python train.py --positions="rope" --attn_scale=0.125 --init_std_up=0.037 --final_lr_fraction=0.03
Each number is 128 + 32 x the weight over its row's rms, rounded and kept within 0 to 255. Layers, rows and columns count from 0. Numbers have three digits each. The size before them is the row's rms in percent of the matrix's.

# q: layer 2 attention query, 128x128, rms 0.133, rows 0-115, columns 32-63
# k: layer 2 attention key, 128x128, rms 0.136, rows 0-115, columns 32-63
# v: layer 2 attention value, 128x128, rms 0.101, rows 0-63, columns 32-63
# o: layer 2 attention output (transposed), 128x128, rms 0.136, rows 0-63, columns 32-63
q0 114:191135157073170115131145135131175123136152108200120097087143094154115198128143130097113126103045
k0 101:134100141138108046131068164128124160094121108109142128094156150157175117109095164144143127117113
q1 113:121076083092163121131120141143095126183138155177168150216189159123147126091126115147109136154115
k1 101:106121152129134098091093143132183101186107165160137144090123092119104121134099120120026104126131
q2 108:214113078112071089119120128131171077101125180187154112191121143140126215089166162096112114118148
k2 095:161108122128128177164084130141182160149111153101113132193147133095159198160123145116116117097042
q3 100:109121095091086101166058149115101125077190191108115174120139155143130122167111092106110186138184
k3 091:198129197081128103093154094203147175132148142151120118135078101193128064163113154148065146144138
q4 093:103141194104079155072135121151174155127164149120081119095144123166179141140085095125141099145104
k4 087:095153128141125102113135133146083188162117123098113163169114071104108184069081171108127155152183
q5 110:191144080148132125061118178119124130160114171122164120187143124154196170140100160102079167154115
k5 109:152174142130113150083109147121144149142147158098130107138112137089151092146100122148170091190145
q6 092:140115116126183090084134141133110079159149104115139170131128166144148150067132114051125103150118
k6 092:073140138084159153138169153128094172126137099099113145121134119099140137113142121110090131170168
q7 101:146105088119192210165093128135133164115120098112141115114151084118182119115140096216158169155138
k7 097:159202169109112110145116154175088098151144110155160118080145089173120141130113106162118177123152
q8 101:087065101142133117152109119069090124126100151087100106157163133102099142140155140174087120117127
k8 087:134165155097151156132107151129131171161115117133119157084166178150079115130115097113138141169109
q9 097:066141112100143133136154087148163082173098143123152097186150130145144139111146148076092084191128
k9 099:144137130068159103153130181155179123118100156134118149085133172101184124089096157157125159091114
q10 105:088173138131105149124140119093157091142142134081138106120167097168104134195124166116152091101128
k10 099:125098142122140150170131097147131139137130069097075102152169143129124160034132147090130103103108
q11 095:146130065120121127104113127072124149171168089105166178159148148147105121169145139168145160122163
k11 095:145104121039186159090168118099186117128157183146153145096128128136127152147181151160094065113141
q12 102:087098100119112144063153205143133128103128118131104129138118091100188123111132099130073132139126
k12 092:079120099077116054170153089137133161128122124154137112127197174121169099142156120170155118156074
q13 109:117156066137141120138066192150115125215148090100110108149125088111126104125127146119153147118135
k13 100:123150190192122111059131086086111153126191125164150134044200136095124112175119086160072166148159
q14 098:128107126108144102103125064136087149132111112169132090142059140152118163147142134176094168161158
k14 127:134156121178090150190059127086109105137135196173117088101157092149106134151125115160132138112118
q15 096:125143115132102105148115152160140171131183097086086131117142118139147052206097131120105197076193
k15 104:171143145093131176166111139102120107159119138060109181166146134123043147129133141127146173090137
q16 107:133103183095052109141106169127133129149120115152098133119142142130117104110129144143143164140099
k16 102:114115174068156164097186162117193084075126095112166126163134144173098099148137146091165129130147
q17 101:161146138116094189128105168117114121171106106110110139102131165140118128081177174141150187099129
k17 108:089106130111148111122104151130131139194141077145170152120093163122140130140106151119153124144140
q18 101:131058129156138127175122101176146096101168073146169136183120086133170113107199146199122077151124
k18 102:125134116056146121145146166114141125184085108161169143125170134125151155136153097142116117111066
q19 103:163137145129126082150059141071165098095132092106139155143118174147109097155108080070169167161173
k19 110:109091128121140139111179092157137106091099157167073117120162135163118137203142132126062119099121
q20 096:175113177103126121113133131152126143159090137111118101129191159137109110127158157132136151097174
k20 104:214142131144219144144109117084148187105099142093146170126098029128118161142147183159196163139117
q21 102:111100108105108138138137173163204138134133135129093108171064090120112136094135178158127058095139
k21 101:105126122102107122140119167097140140080162124166086089124192067161150183140085160128153077147069
q22 109:110111123096107168131101125138143124172196127188088147133092110164167141137130068189144126120102
k22 106:102135106091144113150134162082160132157123165136114084106192133124067149102125128133160109174113
q23 107:095156098178080103149098079149210128148078035171157126082205121113132135111094098128105200101144
k23 101:125149143082147183118175135087111092141100169090153126089129119151108096173144140116128134150139
q24 102:071125116055125112215145136121113070162112134196158155120097066182117105174110110134158096103139
k24 101:107180112123098133142059166134202082117082148136162071166136114147179144093087134091060137156078
q25 107:084169168155131114123101218130129141096104113062171112134135103185147132096118098171162160158146
k25 115:150146118159131171146156174047098082081083107119029125083128121142131070191125160102131118197095
q26 097:133103099116157129137146096101148150096141129086080169111161170117171186113094125155132115127138
k26 098:125164144108116129115137141184109155087103053122100080133013119153118133100172120120164125116071
q27 110:110089122141183147163125071132097117115144178160117131117079160122137095111108111153093171148139
k27 120:178153136112119151112167129119175130169132130143111082088134166130152114083124083162119151130121
q28 104:098180129163116104113105087118167167161164096118142095167155052106138155146197176079069210098144
k28 111:090154177194132140188109136161192131149066149081108155118150159079154135185133142103137129134153
q29 108:108098178132115107125146143127122185099124182143128160142050142159101212144155081123093110126151
k29 116:113091135124115154163156146149146117154179159114104122134076149087119086118106123125165136144077
q30 104:096104159133194178152070110117132155066042162206145138077104130138099164107135098084144172104127
k30 105:160074160091069114132123172180106140146143101137118131103140122171128151138142195098165173095159
q31 105:098150147162168151110105136115172128102122123057181122120175139147144114133190116070103084108140
k31 110:078148099048149149144128155153081142115117097155138151116202104144172116152092209112171117145187
q32 099:125121130097147031162121101138131156160142150157174084118135139141110117131152093134125111164174
k32 086:121140158112128156173107161191184157130128137138112135087162115143135159137088159072089079071059
q33 099:199117199138122155007184151147143134125107118135145094105118114063138158093150143114128116119104
k33 098:161117107108136121154091106158199138141077162043086164192146134109106200106108144108127102137124
q34 073:120125094127100100080134167152070214142125109093093117145128101147053130121127176154126102138070
k34 074:119069112164170148114125113134169129152103145123207084194188136173111093164110169117173119119100
q35 097:131121129141106121090153109132089201120115155141119137161147138100123074133165128211130143178182
k35 088:135146101100115155135158180108178150146124191120185133138142061126107100127151079149137159105131
q36 093:132160100144165168106163087121153097171095105143149168129147159091072105114119082129124104149117
k36 095:098200147075113094126116133192144094120096132146084129089121126082125137113105130129107106086180
q37 093:167185188167169132077169139140158175089069133087133093119127180117193103171128153092111119160161
k37 094:081112125152099117159148066091167094083111131177086160166120119173157135144139161184142067107147
q38 107:076133194113135150097090132105105123101084156167128169121130078126158097168080123086104122110145
k38 098:141102119151107121095144115172145086121145101198124178110089121193153147121155150136141117221200
q39 092:114117115133096103128148144154138124156227160108098154125134068126149129085148133135111060094175
k39 095:143079063130170127142170111148154145123121105079097098139167100119152197084145098112145132126141
q40 096:107113102197123147101160130118195182130161132105118105079148145121154094112128161130120152155144
k40 090:155142060116116129119142141137133111122139098119163175163123182128137110141107103055086046146154
q41 112:118134082187112133169209149145088144149137116124124104114184116049055145073131154105133163131186
k41 100:140121172194167152078200122109147131137113160108152090207131099112129098159162151127129170096121
q42 099:167155149105102102138122147123177136165111087195157142147082104134151117219111121117165131177125
k42 097:156144095187138111133094089113113136114104108062197168093097146161070137168123121174085112144152
q43 109:154116112158176079082158091160128076164085138141145095142114120124110093141164156155151089200146
k43 115:134081128146153165090126140121130134103138156063138139093148137153134109096127102108125164100085
q44 107:146141149119166114175169141164170115152137091122134177155109136125074130194101080069124132122155
k44 101:132159084086165194136175113193145132108126178102173082090106100124109104084090172115105092094145
q45 087:072103111128139138062092154151100134118130085057153118180139089103116085141112079087089076122131
k45 102:184125163094118198118157112122160155144170149183128128121159071157130109101076105093122182139148
q46 110:105131131118118149132158138116111130181155088136124098135143165082138105158134120149131164093146
k46 100:136147089159145108142119074144142129087197112150128129149148172127132106106136142062162102057151
q47 105:145122138129220102108123153100098100125118101131097075099098136064120095097132221107109165098132
k47 103:127110116120130121136160099103148141127186196144110135161147102137165117114131103188110117103174
q48 097:113159137156076131106067119146092163128103174095092085146133148109118126144162103126093115122128
k48 108:117110145096114176134182106107083123128105112141158203083172119122166121099114101045130165162095
q49 104:132108123134136135080157119107124165117132129162077118095159149140123107130109151176142167190113
k49 098:117191148076097126173120105064132184069173121095126146147125102122131154159120109112091174080137
q50 115:112132117174118141107096104149126058138145103097122123128161108121074162141092092170062153059136
k50 115:085140111137177146100154147168167150127079100115099121098168099137106103115142146132109107208110
q51 100:126139111154108143136055127148124079137108084182095175161172111091171174052142090123079169126161
k51 106:153170212090145096150091135126141107163109151070133129131158112163167087152110130128150106169166
q52 107:152117107192142159104122124158155128095123107150093167065126066122148086158127071134168070098113
k52 114:086092124116172153152167091148096112148185124112114134164107117143065133055069147132084157165082
q53 110:095109127011149111183102165151119146154105092135127162108148108101150163140150118173142127175150
k53 111:162118169148152111171138136093084141174123137056136116143092129152156103104120064132139144122131
q54 104:146156189113137193160106111121167129110161173114113084127171143113065137135123127170102093113155
k54 100:137138074125145117103108150161135129139139134167056207123066122126175137134061121083126142233161
q55 104:123052147122165127123076173125165149141140072140110104079088131129125160104141140116055125094141
k55 106:146074162145172133153104178143118101156156175142140158164190103126150147105153155068092116100130
q56 109:145068170097127168150150142166114129204130152132139093148164191135080114136143158106102170108160
k56 104:130067124121114153136099162158140216134160097129181189138100114127138107141122088114129137067125
q57 107:136112153117105184105151099149130169184130061139151117178151165122132089122133121129102059099185
k57 115:152110130080173182103117091132098101187161173180159126155054168149101202117142088145100126164145
q58 101:064184119137105123163110131183167142099152142180157080146057133184101141159071142164147129156113
k58 107:165144086157136134140120114119140160115144094164115088094121113151170155151086094131159081105127
q59 104:163173189127122121137061099089113095179110195106055188135172137153137104151145148104075135128116
k59 114:137143125094144168079103114148110146103157150159141187125076105125153147120114076129094148159127
q60 116:208194127143143118092122163209112085171122128168124130068112096094090102108070093156132110083098
k60 123:112125107130173138106157196130096142114163136172162126059105181109091109133118129177095143146135
q61 106:125085159123142117162172144164139102137155121149112123074164132151055132148153126159093162127096
k61 112:171176105121142079067119152167076106089179109123140192138167117122138154093104061101130189158116
q62 117:156126144146171150114129143162172112178179150138147161162134083180103115148068150078144121111107
k62 117:137174166125109143116162137084123120135152147111157174171132128105123107183085140169142134137166
q63 109:123134095160120125132110152142118113132146156127122118104148125156160092136171078091138151116103
k63 113:114155133076136208132116132153115169124104171142112128139124156118096098129133130118116107131173
v0 092:156131075107172094143120140159126146163076087147128088118130134141101170060107124104226084123074
o0 099:137155176124199103207100139083111126166143155098127123177155174112125110158132124120083187056086
v1 091:120083133154148110101057151076146136137096163110084039150177172118086103116136097166130117123125
o1 095:134136137125143187126110116122137071145153134202075148155155094136093189098124143067130116183180
v2 100:127090122142134140138166167122122114120137125097077043117206078100154089128153124087142083079143
o2 098:116112093111150106075112119188148149105164081183111110110090186169171120177111165153153141090098
v3 094:167094106117119114133132184144160137124098093074131100122179110123115102167171134103126125107127
o3 094:169134126153150116140094211092096117188180147166155165151075135047172117106110084127182113116077
v4 112:117112106118137091139156127079075199101108127161094136163122115115150117101135146163070103131167
o4 107:188174152089164173117097155124134102122101152133149194151107123130157169210140137089061110140113
v5 108:077156132142117149121185110160023181087186081121156137123125151154111145174139086102109147123110
o5 110:131193116184110179135089107175179146122116104112122200146067108152114043093107166130163097118104
v6 118:164143171182155163148141152079107115112130066098103130098121133087154174156085141158152126174126
o6 110:137125108153164064128093082197189110118099119126137173132127109110154094129157152120077081049171
v7 091:067087135128127149161118137132211109171124134161038161126150112148084139198115121052145143141157
o7 092:169152143125142134116156114061039115103129099172143165108150173134115127142119183080130166146116
v8 106:163151224101157114168124185105105125122140105089182183095159070091160172153129134122123113170100
o8 101:160144126120140117139126143157124124078124184099101093117159067139108109159173082153129147103152
v9 095:146161134159158114127114165083107118117150091119130127148198156159160119093099137128154120090111
o9 087:153132114098094190090165084127150153133142147124141105137081113157063099091126126103123160094158
v10 107:067145201125050126146138132099115168140199131157092095163166162117161161168148133175140160115142
o10 108:160161118138136151085127129138156121110095139147133131067090097135086150103071185106123150152159
v11 099:130192134142143166110121136118128112127090120134142066140134117179129038103118117125081124098104
o11 103:060073084081186181120141134083141145151142078136092138153163139117162114123051129116181147160085
v12 094:136157099122125066195108129094129144123154131143152149115163151125156125163185183142128129133088
o12 095:115119076114077144132161092146144107094076125165144167119130095091094095154142110093122148192142
v13 099:055119150175126190149125164192166072148157122127200081102134127102051116106161143138072179136129
o13 103:133075134105128125138175131168122127181127070137145173149149149131145191142065076115177154115104
v14 094:109139114134139143106124124101110131083088077151162073193108132085058114171120093109109138045117
o14 106:094157117101112120187055162109166092143114147083076124068151155154124132088137104096149109125080
v15 097:047058157171127134158182148135138135110084107183073098141192108135110166166143160108123133175149
o15 099:150160149142177072131098096117102154170152120121152204171131148132097156160138135098124124102150
v16 102:117130126092120139088119097172143101104187128081078130179058099138184154164166088106132099130152
o16 102:113084152144142130126140101116114121180079168169163084154114121125113120174110179154158142150153
v17 096:140117101107139140147144135136145126111103147136111148121173209132192174189133153115061204137085
o17 100:164115199127152161159123125171150104152105139172149076116107129133142073119081110125092070136121
v18 089:099109156089190136101156178186132173168123141115152090162191092085151114125155140153159110111068
o18 093:136155124120123106112134197177183112176123138164112126158124180146122183126105140091091183148117
v19 103:106185139141157101134116075130112120121122120106106162081158182121205139114098149166207165097210
o19 102:109105121155083109094136119180111161151086104134141159163122087128160088141120162094076139145127
v20 098:127119030138138045161117171122124146147090120115105136118102156108142140164141101108164163160098
o20 100:150163162153090089075118109101116062090181094181148163137151058130118159164171126167128087142107
v21 098:101112170105168097110093153144116129092150131082107136113113120159124110123188137105136117113096
o21 094:138178114126167126142108149125057114127107147121097150159085122131204113142158167129162120149166
v22 100:091105143115126082164078098152131156099055138121184129134133069137161154197088095147159123139117
o22 110:151166103106057127106118107130092175180113135176079163091164129135094121098161076135125106093165
v23 106:153184117144145125145099143095139151134145086131107121084071142025129115121146117109125125112092
o23 099:099108162169124134140156148092158191101162146174144152172132132092119153155140142063141104064170
v24 116:112139087102112116122147090114131139076091149122087166098160087160115174119089110114112128132135
o24 109:062164139206135148134115128181077148089152116149119125145118132121147112106130141155099126127205
v25 090:111100143112136143100129122110108136125100142128134127172099099097127144098140081172143153130198
o25 095:173129060113122125167091180152101091073173102103147101145130107165051178085128135166150179114095
v26 099:114118157083091155174133105110117113144083132113082099147209139115120106110112195098113137167115
o26 100:120122068128196177131103141164136173088160097124138148145157122138133168131118067062057095161109
v27 117:159172125082153069128154089112146099094100125050162143118136136160116147101129142118083117120174
o27 116:126092155117068126114150160114111151064108123145148139116107159103161139127180085084099109154154
v28 117:148162079169127082089159165118120152128152124142198107114118096112149186112094155111144119172150
o28 114:123104155155134133082193108079070105168137096133079149165170109150073143090156153178132138093045
v29 100:123167164157166177088082119110117109058102096199116153105112166046203123140148067118184094103082
o29 103:095123167128110121157092101131105157195189120114105069078185134201157097129139150137080092078128
v30 098:153102063061115112147129094148088137137116110127136129128158130170160173114144100069119203100147
o30 104:114191124152163118148153145160123132145077129184148121180085157130106166098126136175109089132149
v31 096:151144135115101143126152183107131127115123149117126158145136147123109148114068138096144116137146
o31 101:154164025166186098129109105118135111059133176122130175127132127111117140114155137139095140100112
v32 091:128133134106211133182092157072129105099122135146110186167112145136173139129140074171165160158159
o32 093:131129117105114116133081116143093145114166144139187107078157138177144106191187108132112124085160
v33 091:076069125104111188113154126133148100117123121127100108146076083206088126144151098128140105155173
o33 094:130147149179147134113150158153068161181132119131081121156132139180184120121099198150103194131150
v34 094:161130092135116114097082157080130102131115106198212109133073181203118182212137134140154153112078
o34 095:123112133150147101100138108075137131095095099190106040116151141093119190111088141126111086147159
v35 093:115089117136085165090077112137113126073077115098144145167138152125059140116149125202130166124196
o35 101:143077122131152185141128112129100104149129106102092150144113121182122129126104084115107076086068
v36 118:100107074127076081090129161179156099158054126103135114054122145181156167132128149192109141113179
o36 118:132140132176139096153147085102112111156119098205110097150154147124084059195124125175127146138117
v37 103:160160153129144101127079084107167113171164133094167083123172108072119119174152117158161182082050
o37 109:152132084070086119173219157141098136101126156138112093135181094136158073105085138118143132143109
v38 086:084114129130101179105162092156088136107142137139128120145094145107127107139130148130094155147136
o38 095:073112064157116117156123152140137145161158118122118159149076112100170122084135141117170125153127
v39 094:100133115074110126133136163121116135094138102092126163180094121122132152101081141080127082144135
o39 098:097124134160136121165123105052157100151074092115146141136133093185207105181159118142109106065143
v40 101:137196104119168135171122136182198089154138089198118154119121136135092128117102164188156119156102
o40 101:182099152133081148166180150099124119089096109120135108143125154122161162088081104133069153148079
v41 101:170098135151141110134142116053107157093160199128136153126109192131146107116110146086115122072103
o41 098:134103149118172129061151131128107159091113135103122103131058078123115081140168139102107161062140
v42 100:118131166089180126156097101108101130072130150057149148150134165136093150089123124160164133145117
o42 099:111122126117151103175105138175079160085063125104078095131097122136153127165200132130156123145082
v43 113:130198106125118107086156141090151142136131068124147097108146109115187120129112089160092088155084
o43 112:123132130152099156186148161114143171198092148138156152145114135126167165136173127127161119096148
v44 104:098142113112159110139146128069078111145127092054107168128175122126100139109068125101060150169088
o44 105:115123135126127154143114063158134181080087148190116178104074135107166107222177120120148177138105
v45 113:100126135136115095181122145131195095114063108112190100168190152164103079062146059123153098128161
o45 114:101129085114129157126127114148092109101171145135132142173122137140124107099106103122164097065141
v46 092:134120154148120049127165110174067119108154099158130098106149115147155105145156079139094184164135
o46 097:132133089104152154109167120074160157150175143097143065154174165100163153131101135156160141128075
v47 109:077100147105187136179108123154152075141118071119102107072117133128103128159115164202091153133160
o47 109:180114117169075160180106109126161161147095096205168122125160188112158094113082037085091134092073
v48 090:145119098085112179125099097124167107100137138129175139151113161143122077095075151138136135086156
o48 086:104115124132081132132085129087091146053120141120158149123143109178174154156113121167096162155146
v49 101:121119084113125121111084200100118113112100126105135124186131114140121140157140138145165135153165
o49 094:102079103199158137096097079113170119100199062157138168125131100152166135171077122140175097185123
v50 095:182140088126057014134129099077090120141161148103127056122154111110156131101067144110132132174104
o50 097:141098106113118138118171129103142123091152142212128120170190111136187123086168113162134101138113
v51 099:105175137139122120174160183175102132129124064219083120083180125180129107111114128097139098168149
o51 098:115149133145099114072104094139136190100180114088154165127077190098111162134094110129160163125106
v52 090:162151155123147180104122141189148118151094104129117101130097140119131145115119170162111074113132
o52 091:122172140123144102147116138159154166159131101094148130118150141121117095112099142180155168126059
v53 100:113185127174084079124062178108075142142117140081110120143105141119118048128146136175146170091042
o53 096:126167141069127140116134180137163073083120178166090197119127126158132170120121129115108118139096
v54 101:120141167106134108061150121170083113107131119147150107162127081072112096096122139060082137154151
o54 103:095130159100111199144136130126148107153115103143085133098191125138117164165225118127116121176109
v55 097:134134151124143160142065154147149063144136142095164115109161154210117135110064130141168117096148
o55 097:186119115102123161152121085164066178088156153153131102172131145126138164149071136134155170178144
v56 096:146162126104190129076129122073166125159137138175176130177207140162156135134123078111099163089105
o56 096:160091123143101157113143180088138108083096177110044104094137134168085120089099089162159118109100
v57 099:123126138145195160176158103114119147080175128076192091116126131077123128166062084158186207131141
o57 104:118066130120127159198168100148156153144111131124124111148155143116080155145182089083174126050087
v58 105:076212103145183079146099125115111098133098069142136109072121106222179124136064143161083116109103
o58 109:087126157128074136146123103144107157138119106136056145181155137033129097138097113172070169178064
v59 110:157105192137157188090128115091154140138142146122128095132190172099176131163090214147076124125087
o59 106:140089117129185150132200129118158165098086183155121158079101051118126154102102136159076140131133
v60 099:100156116169185155107142145111114139132140153138156185110136127098192155113142083181098090158114
o60 101:119122127151124062085164135101120098113063089124140109155137091114151026142130134143171155128096
v61 096:132154122170081133081104135077156128138127104124103134109169085128178105145120137119078171143083
o61 099:125110108083153086041205150152145155120134111136164148135060151048102124133179166185147143130179
v62 104:074134166106135117107094085151170097202149119076191071071088087152056133142118123135144107135109
o62 106:103131138172154182184186171156057118072183160139085146158140227071119136124116137124114194130089
v63 107:106133136167144158162196119182128141136132136149103144179108113111144173109152096079113152170125
o63 105:101113191168051195092129151098166158125109154109168119171088123163152191121144137150154123106090
q64 123:072115179094098128187119150208097158103090063147136105189095124116136134146132108121208159111131
k64 082:125065107120109119038136123099143118196104084105099136122137208096143106133066115120145087144130
q65 096:143163161038141131141132174144101088145125099064102117157167118151122109097165137060184074117133
k65 094:150109107144183123162081113113181161192084089080152125117126201087134067164141094106155136127140
q66 091:156088100150121102137119081106095116180111185095138080102154114140106185175098143126065142112082
k66 097:095118132100095094135113124104144118156068131159128121068152120113163108089092197148122116144152
q67 106:135189162144127137146134169136134150118099154114121069115100146123060137126146156159154128059128
k67 103:123071091126079159119143090136173134037152128090114089179130167067094149130087106092083070087099
q68 092:179167093098119104119088147151168109106143135122193157143098184124101143148121137095146163173112
k68 091:171110136132178131151197137186085151153167086035120102154142107143150104156158182097180151117101
q69 104:092169122155148108119093125139114113064159103126100112086073116070108135105117138133189096107127
k69 099:097155159124065108073171051117115161115190159150074155161165144138161097168201161101121148088107
q70 096:161179076144121152187039106138094115171085109065126152099110075121133088165151118129140119143157
k70 094:144145087131137124156128184109161177149059131167067160135166074156144175128139093141142088093172
q71 100:153107085217094111116167196167133223122077111143135147171109157126110066112089088160159147154112
k71 100:137148142076159174166127118109147153138122188172130140146120123149169171102160199143133124063149
q72 094:139152148191091135144147138102144146112165169136130100154160076142109150108101126221206081139164
k72 108:170141168118118160186150161177131092167049153092165131132117120142086077111123114113103132123082
q73 091:155158121161096100126203110078142090144116099092136177098194120118143141089088130085112117126200
k73 090:144136179148173115097114115123151143149121088049141149107125104134121113154111124153201138056081
q74 096:181157098093117151088105152118121119096159142068166174158114047086113201126092124083107105096108
k74 098:152149147081170142126171111130154131085139144176194102100169065174121107227098158116112096096096
q75 091:182127142146116093126131101110112132124107112140098145132128159123119148155115161077083061085154
k75 085:153162164150113159125162161199087129123139123156115141131097162135157069165061138141138131109139
q76 105:119073079108117187147168056093151113154140153166118137126105112049123162124113125142125113105131
k76 103:072143140125155128060149148146143158102080104121128110092114146126174169110096118134128107166091
q77 089:151163162174110090117115206132074080140174099038149084099154132096101116086113127123103087156061
k77 105:146111130210078164113159118142149155120170093113129106158108127150144074135102154124117137085135
q78 090:175119148179191153073109073107089092102110166194100146120105177108177064113095143165143124143128
k78 104:112153122112142062108157139160114167145130100059115124144087186105105111066110149085114111085109
q79 095:126072093103169175091060144119070189161168079138127093114133127126093117134121113141162127080122
k79 096:143142134091136102175145160143123095119079135081107095128146079094098131095123138123085074157107
q80 095:111133087129107109129148069139129120145130098165095186130130104113136143177132097145158160126083
k80 110:144167152106165148154081127166106111142106115110107138126134100154133152163098106137092093141126
q81 098:139151135144170120172165135133094162094071125143156157058149133153096138120104073132158185124137
k81 095:175089068122183120093093112126141054105180185149184189148129128144120157134102150140115141126128
q82 096:128161113099099101167111124110191205161128163117106103104121164135100170150142175092147122103109
k82 097:139117103133120062156138169153098105104094122161082110183129153162107127142166126113112208117170
q83 101:164118109098169182143152164102149097115122115101091095077179122138173112110126176136139114142120
k83 102:116136105129104134084107097180141151148108124133076138178079056141105166159110072128172137141135
q84 092:172109130120128138089106157160185126101077137220109134177160164171058118139152131177151159118136
k84 093:024045138146103104120117144192124105146140112190120146154113151145197119100147095122095095164151
q85 101:123203152118124158101114173095125099178184124088103122088092184093092118140154107106116165142105
k85 102:116110157106200115188155126163094216147119144137091128128147084145114133089127126163147090106183
q86 101:131119147105149210108181147128201148108128154124152119196109159088149115111110137138088181122174
k86 101:056118188181156131096137091161123189077140121128139177107150170143147137123117139181095137210096
q87 094:101157127107098208119133126040178136171127081092102142158108115111112144097120164087146172102154
k87 093:115142113135155120172130087143164121066137124108118157044139172152134076113136103087165111142158
q88 096:089108121110094154101153077100049154098182071135171101081172077102093133147129158117135126160119
k88 094:094134089088138130164128121131115117131125158101116106084084129094099118123094143037134130128166
q89 095:136120128163095178148096186124103144169125149180118158103119098068096088107125093121095152107081
k89 090:160070155133153127095124140058150128117092062167098182105102143113136133096103134172180165161156
q90 102:102126169103126166085127143133055132147153123099157121125075149181135093124112109162127132113166
k90 100:137131117136088122130094114101166122120110149134063202102108149116168143110169137123074076108134
q91 094:129152098151099111094122177112112092135113057137165101127100179211080092141109080158148176117170
k91 097:111175079084167147129093179152140180135129172147143127154149064105095111075085106149107084106152
q92 107:095183132173195101148144068164134104147117097144038120134141117133127150156116115131098107076111
k92 105:140132107062100215090107116140074150163112101092057077130144131173149109097126079106136118134151
q93 100:089091114013155117145133090122188135127159156115151135132171160147129105123084143162123075154114
k93 100:131146140119092130091222143108063088133088160115144103124144183137195065138162123115153163114144
q94 101:120083138163147094198102124163117132206117140105147178099152120130102193167099087135142117197136
k94 105:143134151171082162128124195138081179137153071177164133149147108078163153137158149126101108127092
q95 100:200139177158169138125111079174157206166153137130156114134122121155150177117123146083181115122128
k95 098:097133113155166146160176124123130129158131142132141086169137178122068080085130112156168175104115
q96 082:097173111153153142165102118144142178068120075106174104159107108100078151168164114123128118115159
k96 092:105099195109080145160153112225123149174113070107141112114130151143127012100161142128162133107108
q97 102:179164142119144164093100065117039098197137142130174171150133143114111131116108201160127165164176
k97 104:095179132154135149159193151132091104094137108158135103136098108115106069166157110144142064133124
q98 102:150126194135108209097158116102143095144132181101071151129071114167130084130155102155092140162121
k98 090:109121123154120158145115171164137212157071141139171119158157153103119040149174130149115148184143
q99 098:168188146117099117147065100134115123105099128081115180090127125126082158117168092090154140176134
k99 097:123117121155118146167128157095158098117118119126091127141134172141136155143083181120141083101098
q100 096:113134106123076128071091140098136109150121135198146168138049133123071097112070112146171108120143
k100 089:133117155131143073157141124156131108069112115119143131103175142165110112122085155112120103178124
q101 089:117093130098180193089115196198156193134130135127089185148101145125096168143091046136156088150084
k101 098:077173150147140143142076061122119154128154123157156134165190112131132164158120134189143147108148
q102 090:123112131159121147128146160165129158038178127097108126128185167068117115170105155063148183148055
k102 091:174079113095117119126149131149111097148128115116122112116124107059147098071130127096149115113108
q103 093:094139114154165112082099140149139110114115092100111136047154025078101106093124134166140098166071
k103 090:127113155117082118133157094128145085145030187107170130123135140215140162141200162164085141109097
q104 102:157109117111125163123147162192117105111074141081135134162126169123113079113113057087222157141109
k104 101:156168108158091121113047127148115149101106093144149143126165128146119061114185178150127100125183
q105 093:139123163167125142155089184136146129123116138117099120115098105071139146145068154109132150083105
k105 100:159108168082144132137174104175114097122096122114131199111145132164121146076106142147129134133127
q106 102:120180089156113178152140075159133114109071171167140129120197124188131100075127191158089121134100
k106 094:157129205122158117132137103128078125155173093110105115093138088127089148147166111058136139095139
q107 101:118107150109171094083151121140142056122103122124098166137099113163145119138137119074171123109059
k107 099:113175143158137140144123150153173105142093107081055121144147139138093106109110167117041118130119
q108 083:138152079180142050120114159151153124094094175146100155106114062104098144079131119084076148078170
k108 093:135140116147091127174131200147103139085148179145195113065141135122203147133113113138141069142106
q109 101:082115078114160091146132098170179183080081066148093173157130141097083117122115171167185157136151
k109 090:146154118148152128124114146127085129166121146095080145134157155155137185114110082076140173118163
q110 089:143150078096114126129170130148064149111129117104125101128106139125146141118173090124198092069110
k110 091:096124090113110181151146187120157091153162124105182138179072088143119176162104099130121128110181
q111 094:154115068158117205156143114144137118099118107135157099153115118119165088120090133172144152047206
k111 097:184091152177154161171123118098106134096192142091109087117158223123103141134107112137147063169118
q112 100:123093087161148110119067118064115082122175156130135138090113149148095159085129087116161124124113
k112 089:094129149094158099138049092158174110179166098145136122156154147048180106164096115129167135110160
q113 090:118131173140153107167114128162100141136184102117128116103132115134141157053157104168145158146071
k113 095:035107114103109119102220110062182067176089156122159125121109146097076210180156131176150130101152
q114 100:108081168110188165167138155125102148135146136128105158142091172137207091174131112169104128129129
k114 101:098149146129159143136088096140110151102103132086107126079120182144140124108126108123114130145174
q115 105:124130095133180111097081073097165136121119131107120091144059124138140098140098160122102131122054
k115 112:173150141111085145149111197104149080102103140129109094091168160163073130118097127088120141153216